config = dict(
    n_layer=11,
    d_model=128,
    n_head=4,
    n_kv_head=4,
    head_dim=32,
    d_mlp=256,
    vocab_size=25888,
    activation='swiglu',
    norm='rmsnorm',
    norm_place='pre',
    norm_eps=1e-05,
    positions='rope',
    rope_base=10000.0,
    rope_fraction=1.0,
    qk_norm=True,
    attn_scale=0.177,
    bias='none',
    tie_embeddings=False,
    parallel_block=False,
    init='trunc',
    init_std_qkv=0.0594,
    init_std_o=0.0594,
    init_std_up=0.0594,
    init_std_down=0.0,
    optimizer='soap_variant',
    lr=0.0169,
    lr_mult_qkv=0.4,
    beta1=0.95,
    beta2=0.99,
    lr_head=0.00785,
    grad_clip=2.0,
    warmup_steps=70,
    schedule='wsd',
    decay_fraction=0.8,
    decay_shape='linear',
    final_lr_fraction=0.0,
    batch_tokens=131072,
    seq_len=1024,
    doc_mask=True,
    z_loss=0.0001,
    train_tokens=300800000,
    steps=2295,
    dataset='wikipedia_en',
)
Each number is 500 + 25 x the weight over the matrix's rms, rounded and kept within 0 to 999. Layers, rows and columns count from 0. Numbers have three digits each.

# gate: layer 2 MLP gate, 256x128, rms 0.301, rows 136-202, columns 0-63
# up: layer 2 MLP up, 256x128, rms 0.307, rows 136-202, columns 0-63
# down: layer 2 MLP down (transposed), 256x128, rms 0.285, rows 136-201, columns 0-63
gate136:485522524500541487516501518538492489506505504495518490477511503520511485498563490506512488465532524493488531484489456489508511479514486516499501470513520530472522466510514466484520532483466499
up136:521501525480510515472513498476481496487474500500529499538509508500490480523525476513500477515489508463502495507502536506497519535472520509492546471542508515459481477522538504494515513494469519
down136:485510531489483500483509497463464491537553487502480505467474504504519549514530457486513530551517507515501516458536493483520480477553501503448488498499509495493466541501484536543495487520502478
gate137:481501544532503514549465552503487518519491515489460507501486482490500474523506518494513488529494536506533492542505461553518531483512504470482489532536493560538485491566504499498513542556506525
up137:519463438484521458517459511475461471475521484507538541506534535455480487462520467450536508505525528525502471515563556493516442508492492498556492490464478477477484494496479490509521522481496511
down137:517421469492491504520461472510467469492504472547471504516537507489481480469462464492546499480492491511541526486464524506503424480492502537494467457506481470493489492518465435512464546460512468
gate138:541474514503488497500489507482513504487511467499512521483531500473526503511499424479519482546491518489475531481506537489476454464462471496536456505524523512525519536484493500515501503482502518
up138:499495538474487504512484519512489488518466509464494492542499499504459486511500502491508483498503519512450509493498488517518480490463487496499519526491468513472506486493469478524533459535532502
down138:497518514492482499547517504474482509531479480490524534506487462504507496542466505508554497536521468503506493501503491483503473528503539506546479507510483498510488493493523490514491529446461496
gate139:519492529461520476563494548483542558515485499530543531541474517490471513477456480500467481509451506450493504484581526511472476477505509473507502499533500493473511516491491485465542492523504480
up139:508528484529476488465502536482505489482487517500495479493498470466471508568509531526483495489527496529530505520498484519505554479523499512528521500522540486496550482506511497478537499457472538
down139:490498492512514537495509531527485549489511524522555494503563532483471516470560480489503478501526521493463481491508509447461472484513479545513535474488551508510503474517535498520524506528503492
gate140:480527551541527531475473495481531477505437488509521454543531471516512538493491531537473496501491514490504517502515512512469516456564529544498488484570480522496523488463492436485536449519478502
up140:525478476503509533495500464482540541538470508545545466546509493531501521543525540497487456533505491506542514481525493501532581484483504482502487467521481469507448505539552494510532466520508509
down140:529477486499484496500520503504513524500491488514493476491464518535502554497464528479503472511538484515531507504501508460545502516489460503515415512487442500522467490486514466467508488529505530
gate141:501535496499512496534513504512502506484524479525547523457516460506506540470487515507513521505464511501525499506548532457481499528500525471523437484494488514490487525504505517468466488499489479
up141:502484520489496488504493481520505473536519520506473522502485519476484457532510489505480514486527516476493509481510488522487505482513509478507532472499496472508505488479479492500523532487518565
down141:488463486498492518492512534529508470528499487447497461528465526496489516482488500544513504513528479502514510496474488543483476434542503518521510493523479490503488518476515526507529497516518502
gate142:544466468515500483486439479478510485495557521490495490520463512503514448521503498490491461494515495510461505521471483497482504472515506494534517504464483477511513506506485501536484562479500535
up142:579472508512519468479519519478553534499494514461488491522556484490454474528481520495480516493443462490482466536527485494501466547483468537471507510488562509461509489516453508542500488529447510
down142:426461500486505476508512453498502462455504496480507499534467503495503516484494526487470519502500480496506509492512457519512526532511510470486526493496479508494474474455508513526507513473492523
gate143:507463536472532476494484514501529489460532511470497528508498536497476508516473509485469486480490479489454511497522506536502515511452510467491514461467497501477502493482496543503460513463471503
up143:508469453483505506495528520543507486472509486454492487507519502488483490511523499493503476481472508479481531491524500481462500495483487509489537492493463476456491508505521500535451473490462526
down143:491497509511503507514498501472527541516509520511529523497472506484530509492525478513512537473499502503504484493491500526540480525537485483499484483492521543520476490500518519505544484513499496
gate144:497492504543503498529488509513520486516501502489553512516540491505548524532531480482505487522510537481496480472490518507534481486491504494512458526536518502493594449500495506528492489489516486
up144:536520525509493491463482485500469521503516468534499479467471526460518497477523522522475506550479517556508506540537478525496456524542482458518509507508487478520467499469519496515484460515510526
down144:490496478502562507549478503559499490509492494499527551500537457508504477528482514469490506502488540497520521493490541498506468430503455522538497529480508509537518467514527499474460497509492513
gate145:501497461537511514526516502505480510458527537515518528524471478504506484489534501517467471546508530468503500522504485520525503496493527469524523487507540528504531487523507502490475565503459478
up145:474503473527517526506526498496484502509535508487492488491539477512460517489513511507502502516505498490493541471523525512487517490523485501515504469517510442505520501469533503498566480511469510
down145:486481505517517513462477506528540525537461460463487448461522485526506519473472540510493525487487478514478502466490504486478485522496463488524498510501448508473533507501521509499512509522499502
gate146:514496503520517478503460536466483512491529480457514520507526507473498489489473513493480468532519513538547530507512487533478512525506501494533503502505584507498506508494506507524507520488496509
up146:513470475529461475465506520499497479470479502478489507504508501517530512554468527489491511563483513506458481479505526498500494526478490511493515458477501431491511520500502492496552464461534510
down146:479497535465503529520486493485512527522522489532500500494501520524515528505523473473484524448505473512491533524501501463511486453498481515480489490529444518519481497511489471469509472553474493
gate147:517522437533545548508522570562457512481532478487487496471483503470552506492521489532472488513454557528497426514481531498498541507532533478513489543452504505516472522493505467477502522509483500
up147:531493468516494540530481509468473512505536483497522526471482492511492539499482497547474496520487495556505496531513491486504559493528498481554515471451495486494518522504537481491538491493454514
down147:489484479512499496525555477497488499523475504485484537470478540517530473455532512486456497501510528527532534567524491475486510507521467523447507530483508538489513559508486520537543483492499537
gate148:492518466491514506491516489503526483469471479519511529495525483506502501474504505530485532501501508468499465504527529518511484497476451477490497506473497479521517516489511475489516465496491488
up148:474480502468502501477498503507499535521504488509499466502471508514516521485455513519482445481457531500487528494493491512516522527453498523509506483556511557479470479472491501490491511509498490
down148:479511466529490543493516503485496519519473520514515511501533545542456481519494509535492518492454520515461523489520489453526464528450466499509484513558498530472464491455466467483493485493505477
gate149:481502435502450494471431487519514494514496499494509474496499549474527487517466583474538500527533457494522517515521508550525485528491463485483478495436509470553470474488470508476490519566498518
up149:489461522440495516479491489526491515459456507525522472492553462481503525489488520497486480478479490508528515482492496522512510548506507509516478485495541531478447465509518441521512526544498521
down149:525504499520486489488445485497542513502464514511492498508529488485503504501487524526531514493500486482523537507477507484536460542470501478513512470485584467521495459531469504512470435513464438
gate150:519512459492530490533482475496497490542507525499509499503463468505520509500523524491472511478505519462507491527495518479470513520505495451524511525489547476531537512544501492475508536557499540
up150:508469512510509516496458480494591469515483439515473470478519502471517527492533522545491493437548528521510505536457532499504502473491509492516500538465505515520463499505526503494443485511516492
down150:558451489494484507518494522486520533524509517526515455505449474524474487511501486518469524524472456490467480456501503484497479522472500512468565469543514488488499516502498460487505506524489451
gate151:537498484518504499528475474453489536487526494546537500542548520524523520504455529505550513488495487501505516518467545493467518521526467500527532482477511496503523529516484517516442533510531531
up151:541498501506502475497470517486515513501442533501530490508519451520497451538535532507514483472475501497471552532488479508505489456510487506544482501576514512532507494517472497482523519499509490
down151:530480482471479514465507487509512506499529477504509477500466517518527511487486483505507497573512488509533491497515510488494490471476532510497512519479468507495511529498529503496478463515523458
gate152:495527504517555440518451493519508528503486520523492466474485571524474493473544526496520489477511528502517497484467525527482513504507466512494481469495557480499509515490538489544521486501516496
up152:486470546472492519470527455510476487500500475498564551477494466518505500484521489495511494536543522452516523490538500474499466445449508509516518505474467500524511499505512470471526485466479489
down152:503536526507542460471498537474502506484492526497492470482481501532471473514503499520508513465472503506528509478505508560480481560554484511458475472489605493527523508510514496527499520497528483
gate153:468500521478503490456513506496466493443489487472521482468474532521524480481462516491482461508503506485524492500527476530496517513475510503485514491525485475478479490467509511532482507507485500
up153:514474489468485516483487513480494521534469501516483478502497484542524518491577499527505484472465504485485503527471512530526531503500516504486485529496489515536514508480468500507505495537510489
down153:460505523499487513493496489516501453456521479507525504463510502491553497478465495497520492502529460516522510501550508522482537513492490480509539460508503506486486443495499551461517518474460482
gate154:495513539480505527519498518503485441478505493462523475523512502496494492525485554547542461508527473504525510478464445510513533505493504512513521459488489478458501506509505517489496521488453503
up154:475470489463468491479475484466506485485545517512530504504513506509497529503459534506508492498518491546499496495501498551485498541541490453524492467498488505487554506495517509482501530503495479
down154:476469460539521465518497482502469452485493515488521484518468466467521487496541504516486496472489484535497509494517475499513543484518510475526492478518511459493494476463531490501508477494517534
gate155:489501512494521487565492469490467549512484510549511536478516486483479534471468494468489509486513489474465525466516529514482465483538523455507481510469503510458500538517510467501506441511525445
up155:502476538476510487489486477521524485485509511497508506516513516578463490496495527525483522499466479501436515495501537512482523487531487509481523516471478580456491533495490442529509465498537487
down155:524506500506516486512478507506497486503448540482499489475470513497496501484520481460497474485511500506540519509521464523501532517493480484504531529542575459480475487552485513509505501546478538
gate156:490515507521473513535537520547522529492491534475477502510452528496512514482508530514500519534518467502505500535491496560443534469488465518481545523556515536517481509530495476505495493524508508
up156:500485531476464479510478495465477485521436475456481489523534533475502470506479497478504505513485515490450489542500527530512489486531502477473503493468452472500508492536482459529518456488502481
down156:503472537560499518518529570524516502489534455524489492483503495521499482558499495468511509503473489471525548515494532480550519537497482477483505558486517522496542474480497516511482525520454507
gate157:528522493509514489516503523480526478530476473499508475509496515470512499491487519489527478506500465448524495494439483470491447499525502521486490471521481510521492464534498472483518524489516515
up157:478502534537536489505477462525527478501516475519468509495505469498509522472513522487507457469467497526471529488565472490543478499519463486535484525512513509557513516539519509472478477506536472
down157:478490503469504496483510441529526505506523473484519484500476482518514549500587558566512464525473478493513513530528495481479472478503476479491452493494505537528495471522514511478499492505514508
gate158:478506445479501489510502518466476466535500559525417456498463481528492485474514511509533511466535503478476528489470513532503486450487516535509496509463497521473507499483527496496492492537530492
up158:511509499528518529491482509472515544518472478485508541481520492528530474493535464554505448473485422500497494519520475489485490507484508507489517470495470520467506477515475486510513544505487452
down158:498514429509518489509469542471490488508484493477457498424472503477485507519543520445468539499509390493489526527506498490465420447499497506528514452454479528512555501542475485495495496540474469
gate159:454521473499530457479509536488507517454477534456494492504498448459492469541489544537548503503489533484531475529487519517509483527493451547515528518469503509482521466485545506464492497515497473
up159:482487468510543450514550522469520465508483515499497492468506482509497499514515492469465467496513515505497484484540451497543477527458526546479515511467522520491526546450497514523504475442486506
down159:529516516550508489538496509499528412510519493493522481514464444526530517541462512485536450472517486483487508516504498493526504524534467510502505526493489478473494534508488517514531502498513519
gate160:507481463510490476510519508542463502480544489488532461503472513545498549479472540482507488539546488527528491553511523520497548499525513518465459485491497500476503529511472505452450530488541537
up160:459451523488524506490530489530507497493546433507503489510512515476515542528523504514510517499520559493476478514456527509511501498523535495508525489529462495533526552469520521503512514475512482
down160:533482505454498488525493558486524491514520491517508491464494450482497518486497535478475526499493469495508497485520518515442481515489484520507505460451538475524491522500490533506505441498504475
gate161:556492513494496504520502547495495491556506552427485540528473500485478536510454450526495493470540472471526563504493472479507498479522508504491491538507470491511502496495510475475513555516510505
up161:551448531515522503515474486504508480505529480467496496546466532475502527509478503512494506475524483517531533457495515442495479517488475507482482543503468446487483525477544499471523540514471514
down161:531481495513487467528518526514539472458507491486478497513544550477504550510505521476562517517503482503498509504456506501512494491513478458485524500532469466492496514524481494518507463506541538
gate162:512518525511536517504507530522479541512530501508506518503461518470483535491464536487512433483499466500516523505500513467481492502483556514521493482492504490483514492497539495475534537473478494
up162:536476467555485523529492530518540483508500498527466485468502490457544513504487496483494478510516499462538504502489520448470541530514501501448504522511513447499508479515501478498497450497468520
down162:509521472481486503530551496520505576491495529466516550542519475533517516489466490548470509491472521500513470478513517529539510500497527491526521540474517538509500469490472491507507492464541486
gate163:495544483446498516480508511485500500529500476497476494460515506564488468490506508516508543533465506510475497465511486467526494459492519513473497497518499484500526470519504481482485551498496495
up163:528456509530503515496526519518537512531429487511493524445536472467529432475529534488512479490548468489521508496500523507480528527471503511471508494530524505488514492496514504505514456460495490
down163:533510488486491499522458515508518525502471514497492520483507478484522461496414557487493502490544456502506555509449485512480526530496479531524488473496501495518556499472494490540525469461477506
gate164:490491454478543504500488528491473462471492492530489480494528492508495437495509521506575481517481521508547494495484480543569526498520497472500521459517554517524494501510497512517510514489521511
up164:518520479496526501481502487533556546520492493482495511504534493495508472480489440514510503538479466540494510438500517460464483465501486507508523481535514471485511503529508488490508500561500502
down164:488538499561492490479465457513509535493471512524470560489515499500518483485491514519491519475541567523503477542504505531535509551500492503530522496492519477527466509501503481530522513513472472
gate165:472504527514481492521516536500488490510475503546505458532451504493503533534468461506531533494556531497513522488516501520512519487501468526508515546534520515518468475505537461482494504539527487
up165:484495557483465512495475452493535498525508512498507507518512532479509468437516502460495468503449482485518495501489468484496467514499498474485453479470484477502491504476523489533526502450494479
down165:460521508535477505473517522499518504498492463547514494490527474492491453478512529478502525472479451496490519511474542544547512498559489488533555484499536480523508510510479484531518537512477478
gate166:479514541490477489517439493530449499523486496463499528484501469540488558505457546528511462509519482501475488510497485520508531511508484499528483472508531570497477515527482460485470521523552508
up166:440461480514510464509498479532492467476495463501509493534465486520446522508481547506538495512447515502514480469474494496507500512453515496552472490503521547506482545484515481498513485531465551
down166:488487503476476495492477523534535473466564495513497502544518511524500501549491470469524462564496509530538484477512508479473511446506520507535500519438472548470508520502505537490526535508507481
gate167:507529515468485497518497544476456469498515482485521567466500435505514450495528492532536499472506504497552532485450503497507493508477525503467457494530486490524496540499502494447504481499535467
up167:516532519479505463481494474567480566481486537519516485506512459465490515515525498461475537488507538489468525479486520483484478487513564480537480499493490507518495486470527541524504543555490529
down167:546537474518538503498491504532495510467491517507569525513515501479496474531513517549467491532520529483513455496516498517499500481500493477492526455486534519501470490501537539532549509480494564
gate168:506472443506486493478483502460476515481524511472477502531483510496518497533497497509490500495512503466483546487493497508507539479522470506500510498505528480493503517481523474500494509489519478
up168:531527484493470524528537468498472486493452467520518481504522459477534538474482461526551484515519486513499494490471509460513514499491463489495474475494489457518484498501519495477514511502504495
down168:482486487462498524437492521476494495511466513514501505513505495522501469496501525539501501531475506475481489525493506532513496505534494515491485547491471510520536521503474517501506501484511461
gate169:499488492485503500507472501524498500476486483494451509521501491472487468474509500500511520519526545507514511478487497533492500482524484496554480530533560455534512459490481493489461500493523509
up169:466481499541494474526529490519523459498533501503516504490525520482523500514551487501512525478489515495506465522553467461473550533496481496471493512531476457558471515466458531525469526462501470
down169:504507509520484486485498460535501477520519485505490547478503503520509519512555504496458502517484507505491491504510475497491477558503462504498517527502540467483473512477476482511512502496494499
gate170:472490510511527506531482520541489499486497501534491505472492547466545508492497453469528496479472507537505434477512508485530503480472524519472440532519492512522542510488461483470490485536570482
up170:489509455529495489504476494507503472507499522458495507469484515485534495487505501527512505448522515513495493522510461518469509480528502522496468473457543487499473492527518472486443502478494487
down170:510546510515497517463476496479498520449460452517476519502496483499450555488527473524515493466504470515511508467483523490517433502571506503481503517508499519512512495508570505490454481509486500
gate171:455494532475510464531508508493545526452471521547498519523439500511510512493496504519523484504538463554549508551484490489491507511473520525517445482547521513486497513481492445469503514520498505
up171:488503544507517503481548477506481469514515483472513510478491480547479507488538470537534490492537517459502495520527474474498530537488494475463508523476501519468485535491518498490463515479480492
down171:541481531523518443502464488491563455555496502537458516528514472469486513527506495483446465535513471500502524503498482470505498509492494498505497514508556484467490503540505503506495558492521500
gate172:517455518471529501501495482510522524437476506494524497518494480504470507520522518475490465491471520550485470460464469529521497458484515510532451487486496504521525527463461460510530517500472489
up172:511516487489487503487514497468506494494504493489505502503506546501492497518481454513491546509509502455467490479503479495481529492503449460511537517495514444473502474487500465512517517473471533
down172:532501500465455490531504491497487541516515465446558518503521453504447515520480511443506493542512449471514508527522493536481477504526479501505503450490509496521481503457547507518467501526520489
gate173:492457502511503462497522496478531509495500547514528466480471509487467492491518481480483543494519494470502494525492513501430511487499522461493506500505507508498522498518475500499513489464514481
up173:494460498521541494499558526503470492502458484443500501486449535559550531517522479476513512495515488492479525519504534466495506505487540475478485506492533486460489503494531499537484495506526520
down173:550521491499561504541484502527530468487492452471503479472505495505526482529522529472468455569521483515497545488519495511532488561491455495500502470518497472480483523502519487504503499505485499
gate174:491543502519526498493482521456483529471475512478410491483503536526508460522498464519495502497474503499546542474459504459498514493483473555501494509498531552498509514502573470521485484493517495
up174:482519490512471522525506474485493512498476483486455484455517527496530488492489515483474490472496464481499484480486446522508523491481534515503481509452535494481507494509495488495505515454499476
down174:489493504500531461523481530507544531468517491531459481496439521492477459508525519491469506477490507498500500546500538470511508529516533513466448496518476566498483525489514498535490512523508546
gate175:496526498530506482539497483532510495514486459481471486505506512504488499516519501517497471511477559471449471487477506515470492480504509493502491510562490512507496504507510475489479531499493525
up175:530533525532506508529514523521498513489512492530508499508518529482482488495522488475476523505490552485520537463492507484468536524526508494529480529500511489501484479494511485496485537491499505
down175:489495464490481504503502503512472505516475485490488515496533512497528517497513457512500555496514475487530523532553522471500523500543490491523487482483432493497509499527473456488472477509497532
gate176:488486463490503489494481507468456486484469533485532497488489518520538492497484505516501474503529483500544506540484490508468470523482529500472486491541505480495500493497495551525505446468533518
up176:486478483454517525479486489504479478549516519518540461493528497521516479513458470498497511468492479491521533481504466464474492490489488496493480475516479468500520526469477532531487507502569500
down176:529544486519523516510513482497510532501474498475497518478486532515465457479538522495499518524502481539499467496487501540498463520531509486482508497517501488512535508504517483507512523519447501
gate177:482502523473477515468500521456531488486520529514462510538449481532506509460476523471509481507442503470568526492445538525509495457497505492548514496515490511504496487468517455492488457496486496
up177:450490498507504522522515510474481520488466472485484508529476522512522521516526492533534511494527497547485509513502451494502464446539523497465519514516512518493489489482514521508465523564487498
down177:498506506472443501436496545510525520533500502507492478489501512506521475476460500537528516507440492564516494503490474552514478460516470472478449499541479507468502477481512543473504498509488504
gate178:490469456523511475475519508510520492546459450505460475494512495505489503531467482509499480502502502526454503477509507500453470503518501514490454532503479470500518517471476494562519497490487504
up178:495487482493459504505487474487473488491499510472431478501515457466512473514495512506501500476488500479502490511535486506513491512489488502465507506497483505496512511495496554493480495481511479
down178:505500523510482485492477499499491505487494498495503522464508502495530501499503457516470526461518521507499467441510493493480505526493442484491466506454483480468469481476522496520500513496484522
gate179:459533495459521491518493525519520497484511528530502514483550484527493525502514556508509499535489495491500480514506466507502509515490498483462484523465488487503539504503452499462483520514517495
up179:498521506544543490519462481478487461459505515487496509518515570503508476539524499497489447460499484502502526528569484462455543485499547536508488522469551524465477494502474526542492479503511535
down179:500524510481531537543483530504491528474514513470444504538484423469472472537525491504497487450485501505503488565516465478557481502501508443531485577469504502493452538510499470497559523519499528
gate180:534505529446506507508497509513476501490505522515510518505508480522507514527501467530488497532483502518482461498502520519485468498518492530495484485545521533514502496509511494539531533503531526
up180:501534489493445496504452538516502490533516529511477532465532485504501510491480464483543491505482500483476485576493478492455488530466517465473475453499501496495471518509472485497508463500505541
down180:473480482532509475499514484514531512525515532521481543485501456549509513516519466499550475517466520492500486504476486481441495473515499468472473496458507456544513481457530477482489480482467467
gate181:477509508475535480501462516509510523463487531506531514483476518517506542520509485476530453443447482478483479525483523533518543547477501499473452471542511489498511495526524470532515468502514500
up181:506487496536543473518436471496507537487512502520464482442487508515521454535502514520522502491510468491502496446475496544538563522477455547502531466495565477522484527494509501521510505497508494
down181:512480459466467550499524523474441493518481443513481494502521496505497478475458516500478467538524512489518516496536504496466510487514519524528502534499416523489469506505486552438497504470493480
gate182:463555501541475472493466556547502491501521508493486477535499506510509501504534489518498524502491483524527465491497440517482505480478515495482506491489512497462488471455484556494511534493481508
up182:466525502504514494487520510450474476526521475485493468495526573515500477478493513487527507503480499541490479498542531528490515496525462488463504482533518497533482511488483524502492486490495509
down182:511496506499470498481510460418481476509517467497499529493484510487523489539532512477512514476499518512499500548486501517515474497525469495436498542520483505492486511512505460502474495488508496
gate183:477563480494470463482501465521467487490505507496509536506514480472509560519510506508495459469477480462486480469501507500483508477508495449507481539525533534508516501484530517506518493491511476
up183:477458484519521526478492542529486534515461532494506448478486454511482546523472508503480471497481482502468510514472499483494467495487550521476502534554492516500496493446528522509462486527503474
down183:514493491510508475478453507511515517498480490457463500517487458518558495565466510449465474537472548546491462508517521523503485505558474442491481498552444515524524527507493499495488509494477499
gate184:510495526510524473489493518521498482457494506494493487483513521522500462509483484492550468474488530495516529492535482472465514488514521495506502525529504507465463520483518488484519492510513514
up184:455492530526456553518548533495524528530520465504495531471473505512497495491496480540445523504529496499497489499549523521489512494502540479508501527499555480507489500504486535494529502501502545
down184:455513488466482468473447493486491530492480466517511494496477488519534502512495504467539524503477457517455538494443490475529479492517496484544509508507436536533499514510478493515500504514528513
gate185:515498507485511523511487518481480490440495484507510540486504520502489548474486467517522490553484491487505506501456507490499499489541486460491467504507481502532482482514484470495527525472516451
up185:474477480507496471505508520511525506516536525463499492488504530486499551479491478520470517541524494504534502492507483492533461498505499500496497541495454497508458523510488513474516502501533529
down185:500509471499446482493485542486508510520482518486504480525504477505484530512495484513523480488491508556488535473519508473473493491511514514517539506520512541456544536517547515472477499504497508
gate186:474503494489485428533496478512534553517489494435473495511487518471512479512523530504464473547502529493491508496517474548537508462517543482512470507494437485551479492493506509525501513475507464
up186:496477499538473412539499489522511490518519501506530516463450442474529487463512533531534472510538505522566499539523476558549510531482536510492486541526488554560445547579483509456472531447487492
down186:481498471519497496511562500499515498485472484545454502439480454462468476494416554505482503509551525527521484550508559554533557489515552485561490489532473527517540500489517560520452512467481454
gate187:544529470443519547490480520470507495433469537528510523503488534496513496545476518491506525497527482469504448463473476511477479482465510512511540516454508498515509452452496512503486500523488510
up187:549456491551461422498495476477542485534534494487515530492508490460487510504520513501433510480475523538521523498515503460529513506474497467508509510508509508533482493535517476549514547522497510
down187:492523502544513477451517488542467514510525491462477506489543458476477500445470488484531460477499469536469493516478495478497541515513496510551481461486467529532493494492529480511517479473519471
gate188:488462511469482531495543540519521486535470478479525451485516477505491511515525518498516509513525543474464513509521496542517488474505495465495485485479512496496499544504515521505472412483530468
up188:517518491497498527505489511519479514506515537516482486535533497503496494455444475486472490491538500519485543459473496474492487497538519482503522488497506472527528555496517461533483465521478513
down188:541487490484537500527492538516514514498476506483552535531473486507495512518504479519524517525459505524509484549512472499525482465501502523517535499492511494529515485469513492478523547489508504
gate189:500480488469483434485535522520513491528522504486492523494574502514491467552465520485522527521513508491490508509496512496471454487504505492455494478550458498439487489508494511512505496488498520
up189:506532466501501468510516530469463479486450508503490502494494500484507501509494481489553530496501513474495500506465497530532450520462537513474530475524496547441535505492513485494543495469482512
down189:517552522476596453534537503513471502526519513488500506495542485448489500504504492495519487524523481470523515512513494485496501492461492487477496497497492496500479483495528462500499492502486508
gate190:473514468505549495508516500493497478485513479470494471420499484507472502507456493497502461487479502508535493501489466466527501485527513475486470495486482456499486506528464540493482498446480520
up190:524470487461506490468491495531472516522526516507522494542508519513521497509523554484519512484488480517477490534515477516517535496504521507465499478543452485491486487468462469515458455479504500
down190:457500522495491490484497500492555507534496516526492473476447503505512487517465540488486499579472494493501492470492517507485528473489479494484533509516476459494481500532470514503505470500516529
gate191:531508486500496455564522489524539528518487513466489505473499499487513505544494484492485464462484497522462480532536468477489478484500463488480496495478471488547544532482522485503470481465530497
up191:524475542531496486472520518454498499514535555519538460491528482523525506458525523478507529535477499481474512504475481537444497536489502515516501450519470521510524486513498511552532465531521512
down191:498464474465519452445458435505464521523530499478479498489468453488494486523507515487493491496512463504476550438503496499499528519492510474486552454498496505485538476486538520498504483508499516
gate192:503533508481480514478521510549461484536539510529519484562457554524535521501517476547538477490552525501538474491495491461475541508514517539511514490551504509487502462469530487530491535499556479
up192:513524502484504512504519469515486538492478553536499531557482517437546443471464481493480498464560508491498514493535507467501532504507490516473545496509490501482540449482530453512534500515504508
down192:480524512565521476555508489505530477496504493491507506506530541499493481509511491514530464536498499516499498455486515509523472468449525500475544478555456468489515463515513499525526509504467481
gate193:504487472503480497478528484454487493501492534478513468494489545472477541472494509501479497505535497464509496519502492513473533502463508537495510510493542505506512454506492498494444492506434484
up193:483494472468484493482507469532490460476476463507520504486458508495476488499477512507511505509506506467503513502443428490459479504496490505513522485515479489511489510500473466513553510505427503
down193:507488503513512491530489512471509515484457492492510511492505468487527505499495513524506484565517469502504494489502480488530526515497541480502461460493502505494506463476521537533498480485512476
gate194:507515507539524506475480547531437475515484488488502544462472506520523543532465488532533495529466505530504514497493525502490464461502468524443456498463513494449471473473514523487492514477487508
up194:476468531450517516459499509463541501541554500474501526546558476493499448483494466472479542483469459502479496547515483515477545503507478512544506484519502459512478530517491503530498495509497503
down194:505482502455508488512546508467500507536478498494508472484553480474472466445531438432485528517493515508542516504535472522499481495504490501520512524491483535497492494507531527478520511522552486
gate195:497518502506532489505504525452506478456507542512487477499488522475515489541501481494513486508463543534495502496479487471512522493510510499502510551518509513458533513496540507510522558532493488
up195:503524515510523473516481512509497524529542521488508494493444484511479520523491523535504516479541547525535485468462502551513542493472526448496538535488501535515506505504487487482470547512500520
down195:506538533476522523493494498485493493485506480505507527520468507532492486555490527477535490500539534491501500464468511520531521515469576474494529500473484454501489478495499491468485480506464498
gate196:520513498479506463502480503515509518467479496498530495516530483510497496503520523505554493533552499498489449533537500538521503501481516502523504479487508489446504523487530539518551536505500497
up196:484528476561470510446480478496542481521480489497525469546479492473504543509507524551513482480488544503480520500497511502518490495518483512499524522521472468478498505532514475482523486472468434
down196:514470519518459468514497516506495509534497545477526481550480508433482518514526520472535505486470543471503471480515474462538509494509466481502479508500566497454496444526524502512504455490490499
gate197:484482518478541496527508550490496482493475474525499459521474515509526508568492495562494477523492489517528527507511522504443465491490511509516518542514488536488481463508468500513478542508476493
up197:501520530501492499449518513433538484518508491453535514486460457471516501511485489513480505502495520519517491499490533537505486477493497512533502499547495561494493515534536490468518481519490500
down197:455502501453515483508471511496469512476412538515538468501505496493529500485448485515487514510486499461529497508477534459463531471499522477493447492514484488520512496488490471537492522510471519
gate198:477507542552510542561490498527492541518450499478468532472449507470517482506506480537471491552504507475527511476494503495519495485462457488469540501535493486521556498534502514517506562518481515
up198:529483523476510516485480487523462526484571492557461521518493499500503518481487519485488507496530467484531514446500521491504533526489519492491508493497496480479493480516486504469521514518516513
down198:520542553501515479529465499466528503510504537485480505495497479490503559501541529495506468494516467541513503478509502524476461513523504500477542518506498492538500490526516538478492498494489460
gate199:534483496531516484526545499494494497459516500539509532505514490509462488489514474506547475527468486496520526481497489447546511499503516485492521521524478511477522543521512430514453519477480499
up199:500519487480515514505490498496518506522488512503499503512530485437489480465481511516476483542495545499469476529512488504536464457490503483511510452485490500507523502488506523502484459512528520
down199:482517477516483508507510518452493489511478511518470473467513529524505440440493499481493510512497513487481466494470505456544473522512492507488434481527479532548548496507520497493490463502495497
gate200:474484534484482525503490484473492485532475483521544473516505546460513472486498533521439516499536478448550500507511496481509479466532484497491528535501480437515499470494478475519521511471486541
up200:526504497515506463492485476492511493484503489511464514488528506473476497530507493485538499499525516438503470472448492526463533498491472524461520532532512490494483452461471506498508501521493511
down200:471554492501504473535488532485491503470534535496510530534479481540481494470519497537478471512516477534495472520512496512503490470470516486502481474499528473517503517476535517499508481505478486
gate201:478538529480533486516460490481474477503508497542507519489560512499465513480529479504514517462483465443468523490557500493452478517475491517518490538473535518470492530455544481537539493546437483
up201:519518529474483484498496494498504516526500511426522465497493469493469483527484502501506485471482483520486561513518453497516472505534514470500501500487504461504523499506527556469479505484466487
down201:515484524506499471512479513475497531516493510527469496542532546528514503521534510556510508443487467481452472474532511505490505517471453503462488517460521505539539519532512514523521504535494480
gate202:481500576501568514509516504477516500527540498504501516509527477504499483514512515490517493505506500485482480518465521503434489474490523480450474517475507538488487485487496532530458482492507466
up202:507529495518517542485473480495492516507523513537542511481504457492519472479490451492506443496481547456462462551448526528522445493423480516479496467497518501501503520486513481486480484515470467